Part of a small language model's weights.
Size: 10 layers, 2 heads of 64, vocabulary 4230, 3.59M parameters.
Architecture: LayerNorm before each block, rotary positions, tied embeddings, normalized queries and keys, capped logits.
Training: a variant of Muon for these matrices, 8817 steps.
Each number is 500 + 40 x the weight over its row's rms, rounded and kept within 0 to 999. Layers, rows and columns count from 0. Numbers have three digits each. The size before them is the row's rms in percent of the matrix's.

# layer 2 MLP down (transposed), 640x160, rms 0.175, rows 336-379, columns 0-159
107:484500473478504525497454472548509461493452509538496440494427535528461532538471464522501543459479555517471525564454547521544520548483555477447496473530500590514499512533539496496492459550527419480506553464464462531466511519452572393495584489396519370460545519565475525520461512526526426513486514438474506444476477482598518484508489514502508561491453480495513484523435480585499507517529432466494531518490535526481476470486469490549551521533561472542462432426442484556565471527517510
099:573527440399490503507490494539530525487503463578451518476569535538551517480502536462496482421540513506475531471520506453498516482476478504521408552498503464454476426572484539491512525452547532493440529472503572465536472495464494481443590592495534459493521489475535498461516477452445460564514523445421478465539460536539490552482469554509446421550534501452540463586543477500558477494485489467396525485580498471490508554486502434494512553568469521432522515493521525522512497546512543
104:574566472607442509516490509408432509499491462511497476450525572477486534525538480520548536513492494471511497522586462533553495547527520417506521551489503561483475587488536571538495499505513445480481461481470495516464502466472525510562522533472521523478440520524511532444497449467404545543432561462511487442497527545525491461498492460438527541534450475464471481481545470557488500444530419588546522448512543502447499459549485593494540443526505442432530549486458468483462450518502522
109:489505486448502521476488475496512454476469465459455524432513512501532414467447527531487517575480572516435482497410471508490456532446506568420639532536490471451508498452547417561423485494504538523499524510535483490441396472561475530513477538469547491456470479506550500521478512489504506465561500531474577486483525518567541506484523468492463546518545593512500429561511477520515580503516555553433437487530486484530475568485499510539449517514525526526505466554520438430482524507484525
092:562465473513547492527524454533446515560509574530448533472511562509558496558398459526542506472508477422506491524544457478518626411493517533477468503519508461484503501528489499443550534485469487468506474477555473495468492453545470491479397432479494483437534485501441526424497505508502412535504550434513487529521510478487514461493511506498466468559536479497489486514473545446483510562610543534483472571486509507451472443545493475431602522469540547456566516529505523510553438523484484
102:498460552496497513472517492532476576536463506515505484452559440505504462503560460454483519506557520570577496466507471564448506525467477508519520461494544561452526527381493541523514481461557588474470459525519507473470476466518548508523422442446473552486536568442567565504565509483471461553481480525518470507440501540538505537540537506492504483474554495463437444475470471410508420490510485432542537459449495477473556447567571515475548501509448499463580507565547491498486532548445480
100:594543534548475459571462489480467517509435498431531521564473570524484551537531452521499472510560524556504478484444513544563442458521521556554490445446495533453470536515478465464473513517498496551525503504515515480468538494500487509542374479483477491527517532450483439445531493493419542510520515505508464497519536471535460508459505514447564474417519508518541565463546507495553484572493434462526436524454551527534494435542568481476571395521503479488443422482453440513455502516452490
110:483531513510469459515535459522493504492409454462484506450486590432526505519437474545517478394481481493479498497416547490527502541532505460394477496446522482405488565521536522484548524407529495484525548574472494484474528465501531545456606510452501518491522545512501507468537544474536453571455505514485444570502506443474489516553533538459548475467554523412520552538494500486495431527445490512551503479499520530481492454531502499521519472495496401541527453557528512523611528478509465
104:557522456575525503520464519553549524558431491475431529519540409469511525472471474546487537442470522428499495506461448536467519597489468493491464444454521476561483465483553490486473472501580540495499559499498445517418499482523424473539551502540495558538533497516414444519415504519515532516504524520475485605468555493410467442471481488500482453501553508439507440525523479474485499580521531455533508507490493536498555559502461475467530424512580466518450512527492569545455494489459483
114:445551506462484459572492515534447534521517534466440503485488557439493549537436434529485541532516539533470493544437528454508577446484543473475522574535476467534466405499512549514484534458513475488528422557476472463510499482521506429469531506444461557529547519493501448524574498524388439532518455471527609550527471466552569555510520492525474521539439491492455429492454485486456532484552566445549545512497517425466502470514502471488428496547502491482489562541488498521492425498507513
105:541520455434473524477531490585516500549455474498482533526528413443509526527512492495526533519552512459582501554501500524477448482512527563543512481490456497553550517534533557536501485544404485518509491550492570449463571557505477484422444498494506602496461478482471425445533452397491523465504475532539517506473500477512474499511510514422486513498556535438513530477492522488544479579445469547406572445463508447473476522446586492493534497515471485413507524467489492508473402528488491
095:498432469443497424513526458468502462550518467548514475439583507487526431565508471535491491510519461505439463500560498544508488450466517529521513455469523448523454530462531487387527538436515449471492435548591560516467449497576498476404503636507516517470479518483558460480470545502492538532522476543507563585505547442459510529531523508473506415563519453541545482496455502476522523514441524463491490503519462541531411519502465472499528517538521523446514444518559506514514485534465490
106:479415535495448528490485548513492499508453507507451464520525516468496532476551500469564493495511507619474445452484509482526520473527570530595473384564445596520500538568503551504468451543475456592496531500489455432484510522510486541515512424422524512497543475436530561483542538558462522493523445470466454483505558507462526508489520466465455505487476498532480477465452482468484480498441408500487522532508490559511541541408508563494554510558483471496468594514521477431495507481497462
094:469521503494507573566582484496473441439434413505430510500487445480554502490528542454560477472551499492440499487416508449499471515535540536516459490442420484534489497500493563508587501458537514514484476493560607502487457554497583448504556485516502497556495477559430475488488518479418520536551469493484481470563464505496469522520497566479543476541474498495498479528485494504475544528565515474562436512568516473511596538465455500480489443496465480478534392520476556485462433502513540
103:522491546521507459526502507454475474493519516479461481479508551512491464526468493523557469549499498478437446446573533507470549489519494489530508506449525520491485521477594524390588575515471471490532519536446435530497466463430449479448496563500466443487464456473494515475515506523491490487509525508412545549515483533516542516515538518421494437436472476484503535469527521498524571546504561515452564524423509393497499583464444557591439525487502467499554512551515550553593472447535468
112:558527543509537548466535499527535456502507545515468459505470483475453477524509518471543485483528499546488460499446488542514441536551499572504529461445502554459488425474524510470515568489566494557518495440509437537519567541547506536457535502450447481576431503459465495504440487444458490427404489523560578510540462493425500498528502467427584505430541530492489573510472496538467511526475476502497545508452510503581482475525491422472387483448494503482526586521505577555519541476493487
094:503516476509571508478497460527579465504516501598466597477540488529540534478440550469469462436508431537456539514511509539489438514473531568493488509451449476506603515451483517466532498532540453437488473459552512455503484507431531520458402508464494464541572498531507442540501483551538540503454515459513517560518541489492507435485575485583502512521457472491453469472491517469477448513490532534496428585438543486489493505546431563437532507495468540526519519565540501466509415548454465
094:555556446454561545500538472446509487477431562451479561436475588554475491541514556451522526488512525504509459546514541433487498468526469430477527499491554493493425539524547432481475529506523480469430453487579482542567501529613482490406462491497564480559495480531462542463495489458486531507450532462494511468469465481413481454512604505436506545536493542467553494522530501472532452486528530417519431504519520503437450546495494533560568503539486494512518469485510549494472519515504465
101:539477547539548487487496509496449535503497485498493511474468541579528559508452502465525521508510478525473477490426473461529477470505531576525472529422452518485485473504516440448510437482495467553498524505460529501490477476551477536578480449369479511506541510450503491520471543473457447507493550582488509546517525541591539528502492491408475571504518515591502444485484521515541512466519477455542497572439498400539499439497500507487488563494409549519540491447394552429485549562513511
103:423477471543464510439495520485518503423435489498559467515511481479557532424547468493499492492537518511541522440472506482473613490524466575528549487535490484475498473451517495576512475545513499496488505533522578413418510505543445527508496463530499446517453531462487557459513509448594468444532538512598468466536516518542486512398505509522521447509501461473498456531567544501544506505489464494484526548539549478431494491420549422550514505473452491526524591483510520573475547479501431
103:488379373559551575466487488532493529523574558485500442521452474439510483518495478528495476479492483489439427498528437485477553494461492420494575491537510464529499553499552458447499531519512564526504500529515466459483449460536493498519454515512497455526497569483527495530538472467572482446527571491484507501566593488476531554482541501492467452462463571479500531548491544587482542527487477551520577498495503493552505486524511537501496511531473487483495440479483476459375524420535527
094:568497506462433511512581458520420457429498526484499521606511498525417500482478558493478475482592529507580408497561491483508490459543468528490496472501482511524481438497416472489449482457475433519501514539411507543538532482493442454512494450529498438432508489543426501511520474512544514515436532530480518465511515462528492484521484488536487578472554547480560553514535555474581504549493504504478483478531527512509569502483574467565546526467536464586424527516473452534503503453449535
102:476548505416510472494438484487469472483494519470539436424513494521552489487431479478493489508512463483417506545464464469513496442446550500476548496456520517467517497533545488493448511471550557432482527521535513457466491559500574534461393546560538462543493576465589557482536566478555509492449556486468538517535483502528520497519470478559543468471525459607455455525484520478490532523534549520463405558446522478485510543426473475545521524544509492500466466468463503511591470601483484
098:537454578475440491504499550546499448586554518481530513464537499515421462522541403449538510503443451462495532476545591475475502508450449433529474448593516524534534592513538586524490474502438529554431464470538492545548491488538516524537489536463551511503496543490441480540523534519497534451520459405465450449536499515572507523498471522472581459477523487503442498490453501507463446511568479485502527524487543498436427521490528530468451533458503431510514502504482542548441481535519466
106:572491484436441595535483493523476476564532492447492535531476516458484485519486555535513477435510528549462536527445551524528500480531550472528603515502531553516562510449442502581514482478459419520487482501467547477549497495477476475518414527598407509455506430534432479473461445510511511488512500497469480512548488544538482495435543452532504533423577553510562471521516567504515523450454441461488496509481532413533493533475517394498483521485458509527483489503480560455473506573496506
104:476520556483492483398510515512508501490534544508494504498492587515422488476488462522520465454404485505500414494571489525467504444462494480580405487470502499552467509503471531442525467583554488511493574539443450492538547575471448480491554592493500493518498554498485447446490487540481503554572488476528501416475483462493552497500513552562500570475545471479514476457471484484453548505477448504531448466485503505533492541486619498531390487454474546450486560546526521495525521496513466
091:576520542534476471423506508471419420444489547516482535541522500454640469492540483471469485539574498448546513472432512504508503526514532413519488487478551553540473518561522455512526470541451488473477475395494528545525561456490516533536477522534542467514466485503436493481481566495562536547548575499413537507476555500495452491439432450531517544499489577550511545544546524502535465501505505490516452494489510457517476475417496438507479468516578492451477502491486521494406479504480510
110:467448481489489531497454516474514488542484557469520499519516471483486496505576472580472518490466414447473527536518490522499478488523469561528542559463504549447471563470505498453471551417432588489455545525524515517517543480564493501472534495422492608553534489471584520470461488489575499507470411559534540566524520479428506471422485541506488478526529492481489517562497553497450493516510518513479504481550437519532517436448505507455523525431435482480465387543500470488460579434490535
102:514459548465533513476566506567470470475512514375437482457535528404488446419522519466472541505447461568561532455491500518488520431453451421574528533496528500514526533521573568501507489477488447506547487480508533540572493484523578523513544554478431531500430517541408511554558519421485518495505506547437420510543464478479509530478550475473547473491574519534515458527496497534441499503453535520487509437485499498511489524534492524532559450509507454529468438445516526540470560499509483
097:455477472510470471532483498520555465475447513426494481572515422483468506535475526523453478541497476533615493451579557519461495540543435492512486492614448515486478502470531499528459558503487469561553534559510463509503498534466558490432551518459503529523405498416462506549494539502516582508482560400480459447497475571481594494447539458448483515436516512488485466464516505569476503460464456461505486509527463508475536436496564559439489547480527462560500512541482536519490484489489503
103:495599497442511525505578526464528489507444569480529525511455432535526500515558450479505490467517453491485496534546490530499491499474456542517516529478540490502446468467526498523550474539461576515584520419506485490599639491482461485529471437496482474494477561440457489480528482428529481516489573569547452487521487507429497497444481542466522466439551545535523469489561502544463514486481478481527509529481600423519430521543537462506548456456446527524470590475457493510468486475447501
100:525496487529519498533501499561562460477479561462449560501557527514493523461537482509480401542492530520449545449424508519426444480570483539493575523489535505477534477519450509549527480529470498492560533530513394515518552499509491455542488396443513481422510507522455430512503485430468552495502476503455569528502547530528495442464469470443508590527491495497502443568576455511473588469443424505501485480482472520553457468491473503476410522524483530586503530540474494517510509547555515
107:528496542569461503521508529496512527456510479488492443523522534440398509450469552522521451576491472503421497495468447549508473523563441468490472489511485448451581546577475453502506462464480520548421528512496565462474516508490433542563463492505437479505510435560525547496542455477468599550502546497486489530510503526498488482532479484403517539551519547478501553509534448456462428515539483488499523519521509570479481599568494482487542450533394469484487537541484507478429554505446478
096:490458528501553481579526526474559550564457537523469619459486490373579554520427444496496536475512514448566421453536597498492506497426499484485497476497500447545474487514567551467468515459472492517509483530521494454458441532540509500494524481502537552583442490467549494493492509485444502518481533555462470498487469476472435456543476525488464492520481485508526481538550451453550538515472474542493539517524539590514516443464572468496549451489501486462500474518488529408451465553463554
102:521464576472497546560555486531524547503534506561537496517499474488450497576501516495583543483505514498528484469569440502441484525492497543503496534548531465542510539514492461445474463484484476541477458490421360479519520584537475413446489456502452538491442497501549451539490460533426575519474488489435483509540563487475465482458500481502500514566432465467528482499489546518503474479457502485543477520447511598526457538507561530497604536541496433448516560466525493449481528481421467
096:518464452389553507469483505529522499505494504500504485511501530479507522462555551504481497508490553481553543494508525525463431547545561508521428481523462469445500414446500516545490510548514513521515553429552564561449466478493535490533388448448473506533503600563513528553490450505490577521461467464524449553464543512490527440533528512462531468527498493551510510479495472461516565492477445591433493514551532469544537426486509425420435491498455567501435455492557534470497530462493500
097:596441526522556485435453454600510491502549511461442574484470585476624563601450488446543467520535502511506526465484494448493488468538450518503478543513464531572510548529519476544505471539470495482546494497476490424554501506426508465525417499483505516512528392518502498498455466524483520500555512444465477450500509464504514507519505557472425570496508466485545460510524496535480524495519473505458518444540468488510410478525534543463414504468436472518511549483541451484520512545520553
097:501573490506530478428491511510547525416550504508430464502478449498527550548489462429525478539490486498510511467416505500516428516535435479524477484517500539487487466491517478532503490478449534438447528572551505553449498412424588516514500523514520520506485516516449523512544515501462513510499484530460489534535536523525532507402540469384515477561548481512536476597503525416585534462535550474447526449531575487481440466488532490466486483475500561529539444488441453461477560550519564
098:453532508467455558404539504524486611556506455438538474540481505482574462489475484477420511518563540515501535429530529526502487564494480459492460526514492547460468529500407426528555531463469459484524527553475521530583458481540425444507465457547498531567509499473512497517456415486521508507583465504546501486507464456529509491460534452524514481416544438541502481480512544451494470473516430471500550505455503581468447479484535458538485577477522575538455464471446516546469511520518488
110:495505513556569568459517489568501510469495454589538540608562472470536557447471515518499481477495468551529474496530538446474444538460514512497464478452519504519558466474519529513398509468538456508460473485497531500437523547559604550474380459470510517502499479510573451500542457563400483536487470515546471571466534503488493428536481468480486474509469522508450520536545488468561500520502467521478456481500385519536468435469522538462545476492468558498482496471511513474474430521530513
091:401544499508541497567501562538428474494533579527491519504528471555503461449466468473527520461491438509508533532380538521496537491542523524541489532475481446546489489515457486444474457434495534509489482481558497443456535495503488422519474537559501495519584446494519534499485519561491476601507422511517471489498505484513492477504474504440496511505579431468505444501486467508521530538523510513515481521537456537523590552518457582428476453433507461491554589472419505426454462503550548
093:510471468496482523477447448496483559460581470493510495498462519428548543517541451493423492477501524531474517513470478507453427518504439504464453469511546511443476592548560530555437541492478526553493462511522578573485520424402453525550484520562510449500503468476529512625477479466508499467519463531465552517501495537524568471522491502468550502549488512582506452491521462456513527526500499537464461417473555532491572512511521480530452503535521496497440471429391466490576536522534520
096:446533573483502466506617465495558517427537495495456456489453457435576529494489481420473536548458516578543427520577495481479461510467470429548548464532548528523497490534458489481487447470458475493572543511426548486558540499452535516540421519519455471521512485484498540448507536499537519518520514563490513521428543521511418524561460492455498502498477519502528459493531439581499485519504472493500531481485529525482525456475514394489519511563434469590465489540524433472557500506539472
103:477536465516548507513463512475552539463537475454541436483485482524434489540510453558446437438495454477545544543514469500541479499567502498573488477498485590484518538552509554428479502443542503502477553543558556535537525484500557501433523544511473527520512484507497513564540478418472536493574487516520469491487534466545547429470500559487537593474508454483434524509434483425491518513516520493558413443436476481576470476406516484500530479505388525484525499442442530515494519509474452
# layer 2 MLP up, 640x160, rms 0.34, rows 337-380, columns 0-159
101:488516518521484451488575608547550428539454461512535553518531523489484503504480472490491504530483489471576467548431547412422459475583571540524563457490526538499489482484500528558435497537432492522552467490488483529458542530493521536490538484498511496448466491460530510498569457553461475478450469533473427506485469452516481465443494458519474430588436455522547536514523483493493421402457493454501579496456507512547472441475540476533527507440431501538459553473472506423488519516509490
098:585492458497544489594475528526520450491451462559448475479510418452486556467445560534492481485483451591481542508534436482479468484480563502544433522518512518478496529540573480549541415476537455534559486552482479500511478480524451562509538467546505487500538516504554508519560515484444517515481460522472448422507486489484537508454499564559560579441450447493544528481481544535479549464494463556502474484434506539457478469476510502567521510484498479533407477536534578461439515487542415
109:533493490443515472468550569582463461492508439525506509554462493529528455549571523462466444426556468513461493433490546541521472454541539446519534497591397540514478546487470454470532479512528544523562443459479436423559532459481451579443529430522516516517548431562531501463477485457486501502476487507562519539447512535496436490535475457527486533570532479512587560503530580542505492451481476516478443492532505478520494541462451541515487475467466504453497520490513551549559456529474496
095:462480526497453471481519432516478514535517540552495489499508457497598464510473522489497503433530513474448546431520505514436459506447520461466532559510528525478516589528484480463536461547533486515519538448520504455592505509527566560509452526474514481467453530560523528502550461493473428557517541510460486537568535468582558490471475492470532474481517492490481513525449550553483529483511476436561534580629504518483447544522510501494480421505407488528476458506534526480489537472643523
097:465479543538547509408531546529523518459524569506457402480524551507532447537541471542488506470502622522417454523452508534529474539520506491540527519471451532545520527497505490431555489481506525523461529456474478441498456472520523482540487530458492525576515492588464418527475464407410536533512502531465508486476499488470502449497510486511497479534536468505379480461453446507490510466482534516516566458460500574550514471564546500556468439469494476457462549430479491519499452419522501
104:576480498506442443475528535592487435481464582491515549517474569548478516534487537515458537514437452549487501538530444515450548594494461515509487512467466445440458520488520511557530473447454460508552480514436459501476469511511540520503501484509504517519488506493522454526450435435467507521553497532515520498516552447547510481487547479455435442491409456527479526465556552464574458597516496516486446516558577541494509482411491535557502455481573482529408456493503509527483476419491496
102:484543523532464415480525496488501456403479452513511544473499488469461496522561428523506520538471475543556509504402457489474421545561545609547481487533469506446494514464496535484453517533554495497517480541581532492400470452537491439408502527418511540527518518460440480502475412545487499525517489464466537468447527545444498499502435496506508478490557597527489529562526471529524518504534545471503504506465495503518465581511472488507499435479534473499484568460575441521462456487563488
095:542489529440472548426491459507516499499442439533484533532567502460434492445500538453492530468539560510445450459516562511514496526551548509482508486561495520523507570550489443579479521556436442468485499507531533536565488494481527443472435548470507492468496529498566534526485498504506464493469495475457578544455556543483567431500476528473502441443406516499474419458494556552499519592445484505489491527437541553533499514531462510475487481490523567500486603511500500578592555489519493
113:498577528485506421435544446484537509569565517518480494536566539465441491522574507517541491507426521514485486539502497547505497459493525495470528448499494422551463466511512479560539508485486494525512550598461524572481568468462447430533500535587435474507522456466489439461543509590438557510488482461529467495505533483463512472459492489497452478522510543495509531508469547492481540560444451568517559482510567528431510501525535506483484494511512434478436550485508491536635487464443441
108:539538456578422469477465449538558478532578575535527476509479476441523526482485568574515485499499477495533506514474538511520493451480465508510473484473474452519476444482490480537529439491609496556540524491482537424490454545558581517516507464595454522480559436522446455470534483455531487476573555541516455507525566495545504483459515469539438548465487542553508560569505492545420505435547488495532537485504519527549555487529436470500535516470498456500511440497475531454547436419514487
096:422529504492511505501496418546516479603535509509498518564485490461497455537519494527558417550450487477469445521496493543548465438453475465467564469544442505488442503506505409524486466481577510498561430500484522470513527436471450412511540448508573530532458495511459507531474452548524528514491467405511465500449562519455481557422490516527529486448494487476436529547493521458566469414496577466504485497483551450544535527456518511493542521542433481512467472445489520524450549467563512
105:525527451540516540528428502439452478478561500498511471475550532555455498538494545463547515483474494557414469550554470461436461525518541489447479506548466523468529524532527512493525455465468468498469456501518433487480538550498514506462564511526539575499479535468497504451453546456513499495503429533485482500449483497541528532561454488520528469447441561450485539378471497496548560467458495481435510505427506528566495446605500563535492582507526498465477576481552590474580456473503527
090:461500422445535491497574496500471445578516490477525455521484448508520541434468516526526449444509513547496490513546435481481568537539468498526498488489571511484495538576435515516546442484534488531485525495461522540486484486491480495442504523546509509532469536533521513391467463509542506475528518393559547566556583488516489485508573595580508502505520537514496535445462559480493424433520497447499424446551439426490487508482523524528425544481545472550459548447495502490561461504484486
098:468476498390533494559491477529486451541515520476565505526539501482546533446510515500505544439515603448509408475436431509441586443467432438451473559512501534527545567447476478503560511481501472474499518415566454502477535552576534500474530467562513512462458501491512533487543504494496578511584485504439482518481561497511519501477521556554495576458562492514517481471499468517536493496583478515519476485462489524444472517490515474440569545525505433481489480432459432454514506534474496
097:522542525552502504424504494558537471492572463498504487480460468472479477468530490535542537449556514494501510490483450543494435503430507482464484451495491531498610425508564393532468569505527480525487483455511482458522527385552455547480488504549470482581530505492477476515551518513436520476435545491554499540489519550446494488505467491591549478576486504532444511509553559513583542444499513465523526425525464491408483492505542457552527501456483578499476554468478541536503465557481543
098:550485565555528548546520520466508467518475486503485493562493529487481480479504530533514500440464511574485477503506511541490513541566503477473495482572539497454527475463458565521519453574551531483419415495474521540403492532505484505500496513536495443485433438411533436553538472509472479531508454507469477457513545514442587481491430527423497506487537577483401492514481463485515541485396430550494563457508430578514485432492528507517474480513550526499466458490540451456453534486571499
103:460464454495516435457479524453471493597481443504506494563460494501574462574492503467546453616464502511418550556461445479549564522512522472492510518489540491488478527528399467475499452496478498488397518525521512535481502477465504512560557496450427525466473475452464520446563517490564518545551477493519477486530482482475508560437548498531547441452406499487464493537473488442488456454525439510556487464570519555533517485530444491536492539483461526529484548513445526444457523512575507
101:511508548463492436440508501578522467542526487529479474544539446494518453486407503474530555507484467423550477475609547422504495494449514497543545532500440468526519521489547527490528539507509511426488515461478465484503477521488566473458521520574450510501486435537460529519516526464537475500481474467504552479422528533435411494528445525510460478471505495529523509564567548473472426472564575531530485442490558498522406514481491514525562565502523512513505500494643439509517485458493461
097:492608478577538443494491442528521537464497481509494516508528493486480601497511509657563571498476519472528578521467513518405510441553487507464508476478495469526410506515494562450484539514503505493535536461473472527469457497494519500541513523499514486541529500477519540495518515582503563399480472444574420537490557526449523513442475552581489519490528475448525550510470468535494427482500532519590491527492449516485508501487513508535499514470480480521539456492535520481516520592440557
095:409582537495459572484433467523574488489474465503581531475497503545469517472445470551501504486458505505518525525516542461498514530458585525562441524497445454558494480452483593529466491526472553458519494508473505509552577485525533524442468526467569448525471554479445500499531462576543516527549503478563499428449502543582477461473482604516564467460474464530506527449503550471489529456492426480554440520511511445565509503493485507447514519462543534516460517573499520485420511481513513
102:531538495475565452558536448468494482445505480493479456502452566497487478485468563352528512417498529517477521512532444500506523469478540485588534495573456468499488484573500522517494450544448431516495446595546456483494520469547516518597491530479489537505485445504518425471513457516460455522533530573490488477449564489502496421490489491547545443454532485520500547512522512489492519476490492512459472469497492418489550477529514537500509523552555435462495558507591464503534478417537580
098:469508447523513464496442551455484451469546475564529498498484493462503482493496413462527485477488511460440465583445462571477572499458464451533442468449536564485506485565479477511518559537528479494510505535573465517509555485514457570506503451505474548514580612580544514466478485485482459552518439456522510480486449448492541481525460489533542533500484570515475512462531555487461493519494558567537531481452466507556569506421499487524529538477534507576530437499422505592510565496532538
106:468507495497541514493534546480516392485529542561495491478541439531508471515446543526488471568557600494480527526460421567508463528434537497503502562492524486489476448515535496579496509472474485466605525546503484447483477535472518500563481493489454453562457464552537484424477470527533513495507571550549567438472545460464469490508519547495474592454439452486516436514514458480508472459437584580521506453492457506503564479509515488535563503520489449479530499507484418479535499503570554
103:518504525506470447488507561487546445433493522477468502499440518412500445501553434538527474431467499462494464497504477568507531487502441413433487481563494506551441493517465459442542450530487525484468518465462495479506501507558543555479498451456532550603543513435523546463519467529378490479504473524485534475537502463562441441539513490453500442509474454482496500534495491470464468506497522536621499528465511503504465476523418576523478477584489614449472496509481476499559463526517496
103:545449452514512509515457507536458484501474522522469476538529426499520440503500480458494484487525530439491481493531514506471478462504556471474517542513461544519493517488491515508479484509513511510455455480499468515504540622451531605514489515451470460487547486583540494422566510428486458562562503498465533609520500490503513511510482475464470448446499532516519530468444457507501549469448502504438465437420546490511530498483414482574573570502484584548535594515531441475563553519572585
094:507471475569481532454429513471495414542515471518514581485475558468539407471500540523523505474523397501491527511569560521464464478449529490528474506447467557535553424524503558420521396420511471497484422537562438519532484578522491495486544509549508519487547529516511450503515533565473488486467444495498454542547476540504545451511530455475478469483451556486515558465546478535409500514457483515456526591517503509457511533440509499501607529518517487457435493479505484528495498507519479
106:456614480540506503547515569532480495481498498526504473569487494451555457511484491558509492468445495434459538492534520474491419471521469467540544475484519498457376512527463609489487455519574436463567495539526453521480471448523444533532561554507523441505499492505442492529476464552502494476493505435570497490477499473495565529442488526519415546481581496449468561493530522542465469453552511481579497488495449533530427555440462488498521471466496558465468468487520573508458544519507541
106:553488431525528529519546534479544549496526458536555522553502470484414448494497488550495494511524492549507529493531459377526507467451504557477478480537494470495486458457459534458496479511465482491525480515463501550487529592468497492506555475446458390479476416496520570498524496564515472592557505563575543513497479459475485475478403475527494499540555552467558471550484458502490443524517469497432468461510521536504566405493532487505575519534495475488506524533532464445527428477449578
098:494474522490544619428518495450489464502446544528485509490475515517478454504433483462501439441583502490488513564500486532518516504510538455496540522470479406505475513467553510500500513552587467461497488534500481416487470580492452481448524431508527432471522569548566504498559454473475468443533504550518510561487470505432403550474529515549523515520557436419484439485502484426436538466540504434511443495435430489473520461490436471513524527515471528457508518513513511441485543530542528
107:486580490506445544485527518464595434455499493453537561498492533586470494495448466500474529521529514394498380486519559441458505561460499539480483523529537512494521517489540534515501531467509472511536487490584490481459502543503451475530470554576547523473472512460479486443505537501479489471569453510586506532511466586555491487520493450498544494460465549587516479493556493536503529575478524474508506434447507476483513580629490475532491549525434491481505499470483438428503493508506463
110:431411502487446476507470462503468552500474464501479504510531507499515454520538510550485552539576625431517460542504509542581600490433522487492471467460488517489533458490472539495452503477516490575473540539557553393554472497512498497527509485494507459523579510550557486494485458467562444540556550497521505485563547497436448476455522496519545480578502493546446434461488517505517451487461525505534534503476467443479484562552513515552462493502475494409509506551457447478492543583535474
110:502518517535540438463521479496590435473503512540542544467442500500501516498546473485538529510496469549523457535475512516533536513532490452477488467464562433486498488523561418471471520480428552444565511395425513557539506521540508549502540503499522536482541426492477508462564481462517509569475468506520542444494622481483411458431504512510443506511433448525510492527518486457476538473432538560581508490498454498482530455488532535488550472510590536403545540470445467546503477524526495
106:467559569479469532538516416450509533485538499509487470524539524522478493520526495479568502625542481500521481452534495486535490529553486548503498478573551465533539578513453528508441505567572501462520520548478495470464469556493547504568505488557476541473498472517433545463540483486493531545580534503580506474452535543475482480496409472554462588473508479482497461508498522491442542466485493420496481517477477424480487462555472533561484517465471524429534536414432435485486478478517600
117:536505476536431503466451574554527506569513486506462517504504550504623507528554507507471499421452522458498504536545463456493551516505461522512498487518491526521431559501541521530514425528553468512507485468474563566523545415517490457449505536509525500448428509537516521458475476516526544488543471409522490482434431469467596499567545538425411566534521492471504498494438523486457423511501505457514483543479524529530489577469521491528468477521458494459498490514523592564579498559493486
083:541435493453544480569483546533462406477465511555377534575480484465486442530473529509465558504517534492509434552440454472541417528498565533452476442497518443510450450503549466523533487502521551534511464454539504531518555521546451538451502452505464586476529497510522549509563478478572503496575534424548454512518461505527521510520516487495473485463502532461552551434557521514476492444477526487433570510486465483553537488430480424502483503504516472488501503537532547423465501488548547
102:454476469498485548515515481466526599477470507460495517518550443555466473573515507483521516434563470502476579580474480537513439552486592544512539529494523475482574525472514539425465457526478468545485550463485454534495507510427495490529417534490547529485550497505431547514535507458452513440544509498497485424527550513549585469600450507549503519454441513450462475465458516506500448504445497479473486550480481497514509499451473522543430547526466537505490475416544591502492466426531539
106:565476474567438420516553489416520563527505485546514493472482513537466488538474481516504481462489407460540488483498525482461497428540519528475513486517499477541471512516505515472468545465559447589576440479464458538522469527568430492485500504467502456464502494513547457520516520506398516483479495465487512504506459468529525400434445523502537431544550515512512547522519512546444521435564500562543503505413498548480525588460526474517517467479490520490355495447494509577493463529479487
101:468481458551491468470599459481529476528514523579463508525493529462461547511473445527493513492483507460480510477450486479582471451517509496497531506531528395529518440563467443501452559495559576445491560535577521557518466469493498511493486539460553458465509543465507471478506435534497522485494482503510412499507509533459473418533456505627489452483446502477617546435478511459435522447494537528562515485478540469527530523427506502479526488534458523496526515584517567570494468509497539
109:519525530468398478501561496453563561526504480533506478474500560536545525559555538460501517561476503491477541449467480482526576478582433493531490443545528416521533519517480533467517511505523492485554517461476478559510498548455544503584444489534401507471573469557512552504475516497471477482577555507407477459580556480479497514459514516478471421568461484537520545494511536516479437487516584510519519526514523499483529467485491520558528530493556567435503444495480494502535507391467536
102:514489517452409436519509546530567498509483463513523544507450521397492518513483431502463451548522567475463518443542492520519549471510471503463520435595527478454530493522519446528437516549518417511530546506486555465469454539522555542507474513505484523505467464501574452593470445412505513454491498487513454536420469551457495547474546529464487566500466542516444535540551522495472477577501509511510524495558546418492432443542464526577497538509502504473479493493405515549498501460495552
105:434509524478486473520551504521476474514473503494497535438565479449521396436535539483505527469482510478477547455469524528512551412449483431528531439520502518536470441510499482459534445540491499488509440499463447499523469525471501538416560488511537609482560512466517485520509466516469515490499609479549443573495517496504553486495511477537504477530466477494527538516490475593495529388484483439495469525404454530526540454429487537374485446485476545523532529537475559476517468541493506
101:495499374453435482438501539482535476458423431487568483497489544532435496518472480503466565470551528474484502556435444492493514453537469490420543483505466485499494515482565485564599527522555465474539496499475521549469485514441431509494538480511546517519431526471493464534485537520508579523489471466423498449490408409494537500421466507467525465506498527527496533549536587428518461477490482478471460544468383526439505519477494526446504504537529500501512484523450500524464532469479457
096:536474526540485505557542540437468524418528509598507495527539474522477521555534499485445560504482486504504553532496502453508458429518533468526563552544473505515535469522408529466512484553558442516586456572486526563473485432495459510522568484449538443529496531476503462552472497501466498498533453516512604483479429484501557499498443516497511522472523474598500496410542464523514451422526592502490531517568506481565493548487575588513497493452530501551501480474463500538519469498474460
097:499555456465503466518569451492537513452509450544475473482491513498492442564505453466491524450482505490547485444595385482496478506471554529470448398476462383516444519521498466537471509565502474487471577518566577502490446496529520494559513575532434491546490462480512520459488445510474526497535536493509437488451463506531584489453569529532547463513546520433476447554547480453517548472456452548490546480504527457463506532479540504514495513448553537537522529481563536506506501426556481